From a checkpoint of a small transformer trained on Wikipedia: MLP 384 GELU.
Each number is 128 + 24 x the weight over the matrix's rms, rounded and kept within 0 to 255. Layers, rows and columns count from 0.

# layer 7 MLP up, 384x128, rms 0.144, rows 263-289, columns 0-127
[[107 159 139 143 130 122 148  83 132 148 140 150 146 140 119 119 102 151 106 144 131 133 121 118 121 109  98  98 131 175  81 112 116 118 128 138 119 124 118  84 129 124 149 100 137 127 108 108  82 111 134 154 114  89 110 100 157 140 152 149 140 127 138 110 137 132 164 145  99  98 117 123 138 101 123 138 170 124 103 110  84 148  95 145 103 129 137 165 120 155 109 106 107 121 133 132 151  87 113 156 136 144 104 126 117 119 133 133 139 134 139 137 122 115  99 136 143  89 141 120 129 122 166 130 107 147 104  96]
 [ 94 146  85 106 133 129 134 115  81 140 115 124 124 137  99 141 139 130 147 165 148 134 131  96 163  90 119 179 137 131 136 173 132 110 134 114 146 177  95 119 110 118 156 121 116 115 136 167 156 149 142 180 106  85 112 141 129 127  77 128 135 140 154  84  59 110 113 125  98 146 142  76 158 155 107 103 127 110 142 134 127 120 135 127 112 140 115 154  96 119 124 150 127 124  96 129 142  75  78 102 114 111 145  97 116 132 143 141 119 129 116 137 102 101 145 159 134 119 139 109 132 129 127 133  92 125 140 140]
 [125 142 110 117 122 126 107  97 130 119 152 139 148 146 127 153  90  89 139 121 104 145 153 149 113  83 116 146 117 126 115 123 158 123 126 128 116  82 140 151 123  89 116 120 129 132  75 149 132 150 131 137 155 128 126 161 116 162 120 139 134 142 166 140 125 145 143 115 131 134 115 110 134 187 148 149 177 121 102  91 130 183 122 172 111 153 123 117 111 125 101 167 154 158 144 122 120 141  80 114 150 143 159  98 136 118 186 154 112 163 126 104 124 155 149 111 113 133  90 157 161  97 109  90 122 148 105 162]
 [142  95 107  75 155 170  53 134 106 145 114 157 107 143 154  92 129 106 145 157 170 147 109 114 131 158 128 121 135 134 124 128 162 149 119 112 139 134 119 151 145 139 154 125 113 100 117 144 118  89 125 127 161 101  81 127 163 133 131 175 151 106 148 136 116 115 142 116 117 120  93 142 114 107 149 145 120 148  92  96 137 137  85  90 127 140  93 105  94 137 148 172 131 170 124 162 133 129 131 139 173 129 109 155 103 161 174 146 150 158 139 102 126 111 126  86 190 115 117 130 148 127 134 102 121 139 115 185]
 [131 135 124 128 155 151  90 115 100  93 141 143 138 133 138  98 126 141 129 119 120 154 105 145 140 131 133 151  92 138 110 104 161 134 120 136 105 147 114  93 112  91  89 106  92 143  70 137 118 134 127 139 124 168  99 164 146 207  85  55 140 103 171  95 126 119 169 102 139  86 149  93 116 124 108 102  99 114 103  91 133 156 165 109 164 153 102 143 111 138 113  93 126 130 147 144 151  72  85  97 118  99  91 102 134 110 120 148 142 110  84 108 127  86 104 151  93 141 157 131 111 152 142 170 129  87 111 130]
 [138 157 141 139 144 154 133 104 139 125 129 160 147 152 151 141 121 169 143 119 134 138 171 108 133 183 139 142 108 135  90 163 119 141 124 123 122 183 123 106  92 159 111 152 107 126  93 103 102 160 182 164 102 109 106 134 111 170  78 116 113 132 121  97 107 175 118 130 175 118 144 125 119 105 178 150 137 138 134 149 192 131 103  98 131 128  67 142 146 155 149 106 134 132 114 151 147 135 113 137 108 141  91 160 134 131 124 149 130 173 121 110 170 149 101 153 129 123 163 139 141 133 133 166 132 103 104 142]
 [125 110 137 105 149 124  98 111 127 111 122 130 147 142 140 119  96 168 148 133 145 119 128 113 136 114  72 153 125 150 118 182  81 125 120 115 113 174  81 117 153 145 150 140 114 126 139 100  93 106 168 151 151 153 104 110 115 136 135 149 116 100 128  83  87 127 115  84  95 130 115 172 103 123 135 109 127 116 161 124 171 116  88 148 156 182 137 159 122 145 104 113 158  82 109 151 100 103 163 170 140 124 134 169 130 135 111 119 114 106 138 119 168 133 113 139 140 146  93 119 126 158 145 174 139 120 135 171]
 [ 92 138 127 126 111 131 121 113 118 149 187 194 128  99 113 105 134 137 114 156 105 143 113 134  76 158 134 150 135 107 118 142 161 148  85 116 153 167  86 125  81 127  91 138  98 151 126 101 104  70 142 140  91 150 137 148 145 114 160 113 114 111 100  87  92 117 140  97 157  68 130  97 111 155 119 116  83 145 126 127  78 115 101 132 143 155 112 134 123 170 127 111 161 162 126 120  85 149 161  86 166 110 147 115 148 100 129 126 109 124 137 120 169 118  85 145 140 114 151 115 188 113 151 134 107 102 124 134]
 [122 170 150  95 146 127 148 121 128 108 141 126 138 110 106 113  97  96 156 141 121 132 141 163 136 121 127 129  65 145 129 104 123 146 111 116 158 118 143 149 117 113 146 138  81  89 128 108 155 118 121 103 156 161 145 143 160 159 118 120 129 158 129 119 122 126 123 129 126 143 104 149 145 150 161 170 100  89 112 152 118 147 158 114 170 146  98 146 139 133 110 157 107 186 163 141 111 118  92 134 149  93 123 117 167 119 177 147 149 137 135 132 153 110 109  51 133 130 145 142 183 124 144 131 114 132  84 175]
 [139 146 115 111 164 129 126 119 130 127 150 141 150  77  86 128  68 113 109 137 146 141 142 108 123 141 148 127 132 137 144 101 131  97 141 162 117 137 150 105 121 173 132 130 133 192 122 105 117 156 151  95 162 141  86 137 130 139 117 137  95 135 172  70 115 127 133  94 137 104 136 109 111 193 159 125 127 135 100 112 142  98 120 148 100 125  72 156 129  89  94 120 109 115 137 149 115 146 114 148 155 132 132 176 154 124 136 104 107 112 130 148 108  95 110  98  87 123 147 153 126 155 126 160 166 123 113 130]
 [130 156 101 144 146 112 125 119  88 130 136 156  97 144 119 104 148 112 123 111 169 126  86 142  71 158  88 186 118 143 113 118 169 122 154 107  96 118  84  98 159 140 136 142  83  94 128 112 132 176 163  77 152 121 130 148 114 117 125 140 114 122 119 121 137  90 146  94 115 134 117 142 139 154 163 115 156 122  85 133 139 180 125 105 142 125 122 163 171 113 116 147 110 151  83 154 124 138 126 105 126 103 100 128 116 186 144 134 108 142 112 105 147 138 117 102 117  56 134 166 128 149 142 144 143  90 154  94]
 [127 125 126 101 145 139 168 130 148 170 128 167 115  81 136 113 125 145 167 119 162 132 179 111 143 101  69 126 136 187 126 149 118 103 120 108 132 132 101  88 132  94 150 151  90 149 123 117 111 152 133  95 109 153  75 147 110 143  92  91 144 152 116 123 133 114 159  84 128 148 137 157 111 124 172 133  97 112  84 107 145 139 151 139 164 148 140 102 122 115 124 127 125 152 136 137 151 102 118 138 127  82  91 117 119 109 142 116 105 109 130 127 133 122 124  53 105 120 110 146  93 160 125 163 130  81 156 109]
 [180 148 113 142 156 152 116 108 147 125 123 152 139 140 143 127 139 147 118  87 125 116 128 144 150 117 131 149 127 140  94 100 132 159 139 149 113  79 100 142 124 138  79 105 128 134 107 117  70 130 132  98 107 127 109 163 106 137 115  90 127 134 121 111 130  93 137 140 107 119 118 160 115 114 155 130 112 105 107  71 125 130 165  95 146 123 115 174 108 136 111 184 131 149 136 159 110 135 161 126 132 120  98 120 122 127 172 130 122 111 173 139 154 136 118 140 138 150 100 168 142 126 123 158 142 124 129 202]
 [131 142 129 170 133  85 124 137 107 169 165 119 152 144 122 113 133 165 181 145 159 112 135 111 120  90 112 141 126 143 113 122 144 133 123 103 189 121 133 108 119 108 119 135 117 133 147  98 120 124 135 110 149  44 126 155 130 149 123 124  72 127 180 138  64 147 158 166 136 110 108  69 128 139 118 122 104 132 129 100 134 133 145 155 109 130  86 160 124 138 112 116 154 139 112 133 156 126 127 129  97 119 114 144 140 161 100 129  69 166 144 102 148 126  89 122 136 125 143 145 168 118 145 107 113  92 152 156]
 [140 140 106 137 166 164  89  98 115 106 147 147 147 105 136 119 129 165 171 128 117 154 116 145 168 129 113 173 164 169 138 153 115 147  84  96 131 178  60  87 135 160 105 170 141 106 110 131 106 102  97 160  71 110 113 176 178 163 153  84 114 136 141 106 109 121  93 115  83 113 124  84  96 130 186 121 110 112 117 117  99 128  98 160 123 108 123 144 120 149  68 128  87 151  84 141 124  79 122 146 125 115 103 124 150 192 144 161 128 125 145  91 149 101 149  81 128 126 165 157 197 131 118 109 134 140 141 145]
 [113 133 106 100 107 153 147  91 120 102 143 159 141 154 116  88 116 118 122 149 127 129 119 157 127 150 109 140 117  82 136 155 149 153 130 164  91 146 141 123 121 138 102 136 174 121 115 131 153 125 147 166 129 121 125 139 148 135 174 139 121  96 137 113 114 171 186 133 147  83 121 115 125 135 134 154 131 134 156 162 113 134 141 174 112 129 132 132 125 131 111 185 121 174 112 137  68 135 106 155 136  76 128  84 188 140 134 140 136 147 124 100 108 119 135 168  74 118 101 101 154 111 126 152 142 113 160  85]
 [146 144 128 134 136 110 129 145 137 119 161 123 141 119 135  88  47 146 140 116 125 107 138  97  96 149 103 160 123 136 133 120 119 129 137 118 150  94 107 142 147 134 147 123 102 137 108 115 142 159 140  87 179  87 100 123 115 143 110 126 120 100 119 131  91 120 148 156 150 141 104 105 126 118 152 113 110  83 115 119 136 145 111 121 169 153  97 101  93 141 112 131 114 154 121 137 102 124 118 115 117 127 136 116 125 140 165 143 106  89  99  96 165 119 118 102 163 105 123 103 124  91 138 113 145 137 153 108]
 [126 151 115 144 141 184 118  83 138 165  98 151 140  97  78 132 132 125 150 105 126 109 124 139 124 101 140 137 162 152 133 152 136 166 120 108  98 149 106 123 115 133 107  93 115 133  97 117 105 144 136  91 132 120 119 129 140 154 101 147 117 157 145 116 121 122 143 118 115 110 138 127 117 120 162 141 140  92 132 122 103  80 133 105 138 119 146 173 107  80  99 134 130 119  85 128  99 104 134 175 125 101 106  98 113 128 154 116 141 111 181  96 110 153 148  98 111 143 107 135 149 140 157 137 147 159 172 129]
 [133 124 142 119 116 143 145 134 148 169 137 152 118 118  78 117 109 173 136 110 123 109 147  86 119 153  98 112 135 144  81 142 148 146 124  93 133  98 107  96 142 139 129 140 128 111 117 137 160 149 155 181 131 100 112 132 145 163 135 110 129 130 138  86 122 134 114  85 128 117 104 100 108 145 107  95 127 158 152  79 122  69 132 135 137 168 121 152 132 120 109 138 147 136 112 140 128  81 113 147 152 122 113 148 129 190 115  95  56  98 144 136 125  92 138 133 153 103 110 128 125 131 164 122 146 124 137 138]
 [150 114 147 135 124 140 105 138 101 159 136 167  81 122 147  75 107 117 124 125 142 172  84 116 119 107 120 131 169 106  73 175  89 128 121 123 181 149 116 133 141 137 130 104 115  86  90 107 140 137 149 106 178 102 102 126 169 142 165 131  97  89 150 102 141 146 130  70 110 142 136 112 164 116 125 132  96 124  94  78 107 135  73 125 147 121 130 181  90 125 143 150 130 133 169 151  94 125  94 141 142 120 107 140 127 120 164 124  71 115 144 122 159 160 104 136 125 128 102 110 151  83 136 136  85 109 107 161]
 [129 153 147 131 167 151 125 110 130 134 117 162 175 100 134 140 130 150 147 110 147 142 133 120  97 127 130 146 103 121 102 168 137 116 120  81  76 131 124 130  87 103 164 127 154  99 142 145 137 143 147 136 183 121 121 143 113 112 168 154 122 110 136 101 155 157 145  75 105 136 141 123 116 144 128 140  98 132 138 142 178 136 111 129 161 122 124 154 118 170  99 160 128 123 146 126 131 139 160 145 121 111 144 109 142 154 144 128 118 134 133 136 140 163 148 154 106 110  98  98 132 108 164 188 127 126 149 176]
 [ 90  79 103 128 134 141  84 139 123 109 125 134 119 106 105 108 144  95 149 179 144 152 132 133 128  77 121 151 124 119 138 131 101 112 126  97 146 117 135  99 116 149 152 119 171 139 132 121 105 163 128 121 145 141 171 127 154 204 192 132 128 176 126 136  97 147 171 130 127 133 118  86 177 154 127 116 148 127  90 103 124 121 157 139 111  98 140 151 121  95 117 154 130 130 146 170 116 142  59 128 115 135 116 126 151 104 154 129 116 150  85 138  86 130 137 127  83  76 128  87 162  82 135 140 116 127 100 143]
 [ 89 146 111 129 132 108 144 108  63  94 142 166 167 119 102  88 127 161 146 107 146 129  92 150  83 109  89 140 132 120 132 149 134 168 133 124 140  86 122 110 153 106 104 142 136  97 121  94 129 167 171 146 135 102 125 122 160 152 137 104 116 116 158 120  41 143 167  99 146 131 141  77 125 149 130 128 185  92 115 103 150 143 172 114 123 168  99 128 109 111 123 192 133 130  67 123 108  52  95 145 112 117 184 172 158 155 118 110 121 138 128 146 123 116 116 104 164 161 129 164 135 164 116 175 101 128 112 120]
 [147 100 121 169 105 135 108 103 130 110 114 128 110 161 127 122 170 133 119 157 140 128 114 159 118 110 124 145  79  91 123 153 195 124 117  97 157 151 118 116 127  68 122  93 131 129 143  77 138 148 109 133 212 120 114 128 166 167 134 116  92 104  97 116 128 134 160 120 159  87 158  72 101 135 117 195 155  85 120  96  99 126  94 101 102 125 131 195 103 150  92 138 166 129 141 141 139 132  85 133  97 164 142 130  97 175 143 132 104 165 134 169  85  51 106 109  94 116 143  94 141  80 149 158  56 120 112 179]
 [ 94 115 141 105 143 136 134 118 151 109 172 161 135 170 153 108 103 115 144 153 144 175 151  92 149 141 147  99 148 111 119 124 120 141 141 122 137 173 118 131 134 104  88 100 104 138 114 132 136 151 199 122  87 100  85 146  96 124 125 107 148 101 134  67 140 157 145 151 117 129 140 138 130 138  94 124 133  79 136 111 111 182 108 121 127 176 118 104 134 122 130 107 122 140 130 186 115 110 120 108 126 144 169  97 131 101 165 116 179 128 116 104 140  81 115 129 103 132 110 102 117 122 122 180  84 150 129 167]
 [125 166 131 144 143 113  89 144 131 153 134 138 118 109 116 125 162 130 137 120 145 155 136 161 143 137 128 134 102 143  83 144 125  87  53  92 124 150 136 150  86 113 140 158 153 136 112 118 119 102 132 123 183 154 104 147 146 175 138  90 156 157  99  91 135 156 125 126 130  87 110 156 108 131 153 120 125 111 156 110 136  98  74 117 130 122 115 136 127 149 110 122 123 193 125 132 113 131 133 147 169  95 125 113 104 101 101 149 129 146  99  98 120 124 150  98 154 119 132  84 124  95 151 122  92  88 173 100]
 [ 76 119 129 109 130 114 122 107 117 115 144 116 141 161 132 121 126 140 102 104 120 110 120 134 106  88 135 152  96 142 120 158 144 111 113 110 140 105  73 103 194 160 117 161 128 115 139 103  63 146 106 159 144 118 118 116 137 143 111 132 141 137 155 122 111 130 123 145 133 106  97 118  95 144 130 170 113 111 133 102 132 132 158 157 132 139 120 174 152  95 108 114 150 143 143 120 106 125 138 103 127 108 138 148  96 146 128 123 108 106 110 123 123 124 155 129  87 138 105 130 126  91 158 175 102 100 165 172]]
# layer 7 MLP down (transposed), 384x128, rms 0.143, rows 263-289, columns 0-127
[[131 133 147 137 111 120 122 175 132 106 137  97 124 114 160 121 126 141 144 109 140 117 135 178 122 127 136 116 144  92 138 124 121 125 133 135  97 131 141 154 139 114 104 112 145 116 156 146 129 145 147 147 152 145 114  40 116 114 127 153 110 115 152 144 146 114 118 116 125 148 137 119 122  87 119 153 147 140 129 127 117 120 134 136 125 117 166 109 122 155 135 116 115 138 123 115 124 129 125 143 102 151 135 125 107 135 130  91 126  98 134 115 135 118 109 151 125 155 124 116 124 124 120 127 140 147 157 116]
 [ 96 112 106 120 144 175 117 121  96  61 147 130  92 100 140 109 121 105 143 123 126 129 130 134 117 153 126 131 151 107 176 110 138 142 137 134 132 151 171 173 118 119 121 149 138 142 138 117 165 105  74 126 135 128 139  89 130 114  96 117 136 161 106 110 138 152 117 131 146 126  90 107 138 101 119 114 138 121 122 110 140 143 160 104 122 140 129 121  86 108  96 122 164 188 150 112  98 174 112 105  90 131 120 143 111 125 154 116 134 124 147 133 143 123 125 143 119 131 153 118 123 104 100 100 172 141 117 142]
 [149 153 140 154 125 151 129 167 128 164 127 121 145 136 138 116 123 131 157 150 121 123 131 132 138 128 125 109 148 113  99 138 107 156  96 107 103 141 123 108 118 140 110 147 123 113 142 117 105  97 139 134 130 124 102 121 123 138 147 127 108 130  63 123 115 146  83 150 117 122 101 129 128  84 105 115 102 133 158 166 107  83 128 147 141 160 117 157 141 147 155  85 129  99 138  99  65 120 158 118 100 142 128 173 122  74  90 115 130 162 118 127 128 123  92 122 100 123 133 128 102 161 110 130 146  86 126 129]
 [ 90 105 128 120 119 127 124 157 125 141 161  98 142 123 131 133 154 112 132 119 155 164 120 108 110 117 133  92 181 137 113 123 124 139 115 116 128 131 148  92 124 113 180 148  76 120 141 158 147 142 166 107  93 147 159 171 119 119 187 150 169 104 113 143 132 136 127 130 147 159 140 129 159 144 109 102 120 139 144 100 115 145 146 119 150  56 145 144 160 135 143  56 124 138 158  56 117 124  94 111 101 151 162 130  98 122  81  98 102 129 127 102 150 127 133 151 132 125 120 131  87  80 110 113 144 129 132  74]
 [128  74 138 119 122 182 116 138  90 185 154  90 131 105 134 102 137 101  98 125 156 151  99 101 146  84  98 129 107  51 138 150 172 105 130 128 144  98 111 152 116 110 136 158 160 178 129 139 131  75 118 131  46  89  91 156 175 160 146 126 116 105 101 101 136  93 157  67 151 156 120 137 144 105 154 100 138 122  91 128 146  74 110 154 115 172 108  98 126 132  98 145 135  99 181 119 171 133  84 171 125 175 164 157 180  68 155 148 120 141 120 137 191 122 125 141 133 126 140 110 115 105  81 138 176 122 140 107]
 [116 143 164 145 133 140 103  89  88 143 124  83 136 129 103 145 129 136  83 128 109  92 149 100 135 173 126 148 110 119 113 115 143 133 119 143 152 104  86 149 147 154 143 128 128 100 121 116 130 139 152 128 116 139 164  67 119 153 115 119 112  99 137 160 151 129 152 167 151 124 117 100 135 105 130 146 145  78 145 142 138 121 141  96 105 131  89 138 126 122 145 101 104 149 142 111 132 125 141 143 140 140 150 129 100  71 129 127 153 142 123 110 152 167 116 141  95 141 160 106 112 146 134 177 142 117 134  93]
 [144 109 128 148 145 141 125  73 114 103 107 168 172 125  83 172 152 122 105 116 121  97 137 107 121 114 129  97 109 143 112 123 163 139 143 156 129  96 172 139 151 127 111 108 123 142 126 118 163 113 139 113 119 113 118  21 126 133 135 102 100 153 152 115 138 116 113 124 141 134 173 134 133 129 156 125 128 103 138 144 122 128  69 133 100  86 177 103 119 110  96 115 129 126 152 127 131 144 101 158  96 175 152  93 165 122 138 116 154 126 125 130  99  94 130 129 124 125  93 137 149 121 133 110 124 129 103 124]
 [140 124  99 143 111 102 145 129 138 113 148 152  49 145 169 140 160  95 156 142 150 117 106 114 111  92 113 161 167  91 151 130 103 126  91 111 131 129 123  70 114 135 134 129  99 177 125 140 115 107 156 121 122 162 126  87 102 112 115 118  87 130 153 114 114 140 123 139 123 155 150  87  73 152 115  84 115 123 181 142 154 159 119 131 139 159 115 142 171 126 181 108 116 130 121 108 147 152 149  93 102  90 108 113 184 104  79 114 131 127  95 155  88 101 133 154 110 117 141 125 131 134 164 165 149 134 136  92]
 [144 162 158 136 140 140  96 127 130 120 134 146 102 113 137 147  97 139 124 143 102 109 135 113 136 202 112 129 167 148 109 153  97 120 148 140  83  85 145 118 130 143 137 115 136 113 117 136 127 171 148 199 114 135  99  96 123 142 162 170 152  78 146 124 127 120 102 146 121 114 127  91 114  77 116  97 128 128 102 136 133 121 115  82 102 107 124 126 132 173 124 112 143 107 147 148 135 105 148 133 148 147  92 126 118 155 120  92 126 142 151  99 123  96 118 178 131  94  96 109 108 145 133  92  67 102 134  92]
 [156 149 124 129 131  92 120 101 160 131 155 133 145  99 107 161  75 139  92 124  85 117  98 113 156 174 111 142 130 119 105 160 121 118 157 122 121 108 110 151 181 117  75 152 168 181 114 190 146 164 113 141 144 121 131  75 153 118 103 103 133  67  83 112 130 104 112  94  57 133 123 141 125 160 117 143 113 122 157 149 156 161 135 180  95 123 134 113 128 152 121 162 143 126  85 166 128  99 119 148 152 138  96 134 154 110 156 112 171 134 133 135  98 118 171 118 142 141 106 133 135 157 107 150 115 136 132  88]
 [ 61 144 152 116 158  85 163 121 112 155 127 128 111 103 171  97 167 153 126 122 161 108 163 123  84 152 135 126 152 157 124 119 133 145 121 187 148 131 149 111 117 143 117 152 118 145 146 185 124 145  96 123 140 129 115 180 114  86 148 166 109 104 184  83  92  85 164 128 149 177 172 133 108 134 174 134 132 114  97 153 121 124 134  79 178 109 114 137 135  90 174 135 133 126  99 131 194 103 124 113 173 135 113 121 111 111 116 170 140 119 117 142 148 114 135 128  90 137  98  61 115 140 162 141 155  82 124 128]
 [141 170 139 114  91 116 119 112 110 143 125 129 150 140 140 128 124 124 115 113 162 100 143 112 115 112 132 133 151 140  97 124 163 165 123 158 164 126 158 134 140 164 130 133 134 115 115 157 100 104 108 116 119 152 103 158 119  86 131 151 144 117  86 113 100 130 106 114 133 143 139 136 147 112 109 128 115 166 136 125 101 116 150 160 116 138 172  87 133 139 119 153 105 171 138 139  73 141 140  81  75 120 189  92 126 173 113 110 140 193 139  90 165 124 130 156 139 139 146 108 117 116 137 114 141 140 132 108]
 [147 142 130 143 148 109 156  74 110 126 113 105  87  54 137 115 132 155 144 129 159 118 122 142 153  95  84  98 141 138 115 162 135 111  95 122 145 129 112 102 146 101 153 147 121 123 128 124 110 119 115 149 139 128 144  98  83 156 139 162 132 170 160 140 112 119  93 131 140 109  94 121 159 128 121 138 142 137 159 134 164 120 152 166 179 120 136 131 135  85 159 123 108 120 128 113 150 145 101 127 111 134 167 128 112  69 135 135 104 135 125 123  84 114 157 135  78 106 124 134 150  89 107 129  90 104 122 106]
 [120  92 120 148 164 146 137 140 105 111 138 107 111 147 141 134 137 155 153 132 134 112 116 127 162 141 104  93 128  72 129 101 206 154 153 135 132 122 140 136 116 120 187 117 114 121  93  99 121 107 155 151 154  96 138 120 107 116 139 124  90 126 160 113  80 137 102 167  77 128 145  89 119 133 126 134 135 166 130 124 158 146 124 118 129  89 111 148 141 126 126 144 188 107 150 138 110 120 147 127  58 108 154 143 116 149 107 116 129 119 122 144 121 110 141 148 152 101 129 161 176 206 106 125 144 132 133 136]
 [167  95  68 138 147 161 114 141  98 142  98 100 129  55 173 145 141 102  90 127 124  82 131 142 184 146 135 109 132 163 167 183 100 121 116 141 156 173  97 140 116 118 133 167 193 134 180 136 114 161 109 110  94 105 164 182 154 131 132 150 100 134 129 123 169  88  95  94  61 130 148  90 125 156 137 113 154 138  98 129 103 141 142 172  99  44 132 147 137 157 108 118 122 127 127  90  70 118 139 106 133 105  80 128 110 155 138 135 101 135  97 122 123 140 110  95 117 141 130 149 112  77 110  94 142 162 171 126]
 [121 115  95 136 144 148 113 132 129 115 118 136 134 106 104 142 148 198  95 125 158 142 155 127 152 100 144 134 125 120  85 126 105 141 113 105 138 129 143 146 143 122 144 177 150 145 130 146 129 140 146 130 118 122 122  97 100 130 171 138 117 139  97 108 114  83  97 147 109 147 133 125 122 156 128  87 134 112 123 130 139 153 112 130 106  94 172  83 123 123  78 110  94 143 161  99 188 129 131 116 138 104  75 128 129 117 131 131 146 128 131  97 117 158 195 129 121 115 184 194 113 152 133  98  99 141 138 168]
 [ 88 135 139 134 126 129 167 117 118 144 126 121 116 149 135 134 140 126 118  99 122 134 114 134 108 122 133 151 112 119 150  96 118 133  91 153 145 148 114  96 129 163 145 125 136 158 113 126 118 102 119 153 101 144 129 124 145 102 100 132 101 122 155 138 143 135 120 113 115 125 120 132 139 108 115 149 171 145 159 115 105 141 115 153 151 130 118 111 175 162 142 101 142 147 117 161 113 137 153 110 125  90 134 142  90 143 129 118 113 134 128 112 122 131 145 148 153  92 112  96 133 152 139  95 105 156 138 118]
 [141 131 139 143 107 141  89 126 151 131  91  89 119 132 130 126 145 159 126  96 150  91 146 145 172 104  94 113 132 159 128 132  70 134 138 135 114 129 131 134 147  85 127 125 130 199 145 153 112 139 131 128 150 137 120  80  99 117 142 144 110 129 130 165 162 115 103 130 133 141 126 153 128 134 132 120 145 152 119 121 127 142 135 179  93 156 157 133 139 148 120 134 124 133 115 141 127 131 136 114 125 123 106 119 102 115 144 144 122 134 100 119 121 116 161 117 125 173 139 138 135 135 111 124 130 110 116 152]
 [152 154 121 139 133 138  88 166 108 134  97 117 109  82 140 126 138 131 166 114 135 184 141 107 112 126 133 135 107 146 118 150 115 168 160 102 116 190 142 141 123 106 137 100 174 188 137 111 112 121 148 137 110 140 102 121 133 100 124 143 141 112 110 125 166 117 101 129 103 142 121 132 127 124  98 160 117 145 165 165 180 138 117 133 117 112 158  70 126 150  84 140 155 127 107  88 127 122 110 124  99 120 127 128 138 118 108 125 138 128 125 132 100 177 112 122 144 119 152  94 136 127 117 120 106 119 160 108]
 [135  85 105  50  95 138 148 135 126 135 114 115  78 139 126 132 208 171  84 101 156 136 151 172 132 127 137 124 176 119  99 141 165 168 125 135 143 104 138 146 110 142 103 106 120 132 122 132  74 135 141 121 128 113  71 149 106 132 125 145 102 120  81 123 171 124 157 153 115 135 182 118 118 139 131  96 136  80 135 146 116 157  96 106  71  94 114 105 150 116  82  98 155 124 166 115 136 191  94 137 157 136 123 182  68 168 114 102 117 123 132 184 141 134 149 145 159 151 137 121 163 144 136 109  65  99 159 112]
 [120 120 123 115 142 145 134 129 131  45  72 150 111 152 140 148  94 107 123 118 121 111 132  91 130 112 109 159  92 130 108 101 104 103 139 143 137 142 151 139 133 117 131 141 143 156 151 115 133 111 110 163  98 135 141 128 140 140 138  77 114 175 115 129 143 145 151 139  77 160  98 123 129 131 145 133 124 121 143 133 127 110 112 157  97 147 145 101 155 117 112 135 147 108  81 128 139 124 151 154  89 143 164 166 105 133 103 141 131 108 144 110 117 123 113 171 134 146 119 125 139 148 135 136 138 132 101 107]
 [153 164 125 158 139 116 156 138 169 115 188 134 107 143 100 108 124 187 100 142  92  79 134 120 116 116 110 120 107 126 100 113 137 141 140 154 100 193  88 131 172  95 115 107 101  91 110 179 121 116 135 120 127 127 113  90 153 155 123 112  62 100 122 152 152 124 142 145 109 121 183 141 131 116 156 144 145 115 128 166 138  99 130  94  95 137 115 123 109 173 118 124 157 125 104  74 141 162 141 101 114 138  70 131 136 111  95 138 121 150 136 100 121 122  99  85 110 145  97 128 118  85 126  80 143 121 143 133]
 [138 175 143 149 130  83 138 104 131 167 172  97 128 123 151 113 161 103 176 101  89 191 130 172 143 118 134 101 132 105 147 151 156 161 130 120 153 185 142 154 140  90 152 130 180 116  83 123  98 105 115 111 131 178  94 205 130 130 126 100 128 156 175 119 172 168  90  93 164 111 155  89 147 128  64 127 133 108 147 111 173 126 142  75  94 103 130 112 168 120 136 125 130 146 134 142 181 128 142  96  88  90 169  91 139 122 100  66 158 199 155 138 127 160 107 102 117 152 165 137 125 118 168  92 171 165 136 135]
 [142 146 131 170 119 142 117 132 156 110  91 128 123 131 129  98 144 138 137 160 119 136 119 115 121  75 118 130 116 105 140 138 185 121 124 170 122 175 103 126 103  94 152  96 145 168 143 114  71 160 148 124 147 105 101  87 187 117 136 155 109 131 104 178  93 136 159 101 155 145 172 105 105 104 125 150 138  89 126 106 107  81 147  57 115 156 124 156 141  93 153  94 146 118 129 107 120 117 125 132  67 217 100 147 113 139  73  99 165 135 120 111  84  84 135 127 117 140 178 133 121 123  81 150 129 108 101 156]
 [164 123  81 130 155 145 100 132  98 143 160  97  73 174 123 117 129 120 111 126 177 149 100 173 130 162 106 129 165  87 130 109 130  98 129 156 107 125 146 156 106  78 114 142 147 120 136  95  99 150 105 125 149 109 104 103 155 117 127 124 145 156 135  97 113 127  59 154 184 120 116 161 183 110 127  84 153 178 126  99 120 107 162 135 112 121 131 104 121 113 137 137 105 114 152  72 120 158 137 132 109 173 131 149 174 115 155 125 105 132 148 112 105 124 135 157 148  97 155 134 110 152 132 111 125 136 189 125]
 [112 107  98 154 125 156 135 113 122 134  57 145 160  80 111 204 118 132  81 145  85 134 118 146 123 127 112 128 130 153 132  97 152 126 120 117 116 116 153 153 127 149 157  97 112 108 122 130 125 103 101 126 145 153  95 111 136 142 161  86 145 123 137 127 138  88 160 141 130 139 127 173 106 133 160 169 165 149 112 118 174 100 112 141  94 107 114  99  86 129 112 152 115 110 110 101 100 111 106 121 137 129 129 155 135  92 107 107 141 121 120 121 125 134  90 170 138 115  95 129 125 116 126 169 129 169 119 113]
 [133 157 157 144 137 117 146 114 127 155 145 137 135 138 123 142 106 129 146 110  96 119 139 138 104 133 111 134 176 108 125 137 116 144 143 117 135 101 135 125 156 157 107 114 149  98 126 111 150 128 103 134 124 154 122  96 137 104 116 125  95 119 115 119 144 150 164 110 122 148 109 107 132 116  79 122 109 147 127 121  80 122  95 143 148 102 168 119 114 147 126 102  90 123  92 121 103 148 149 135  83 150 112 122 135 127 117 125 140 128 148 115 120 140 161 158 146 140 112 110 144 112 116 128 113 145 129 116]]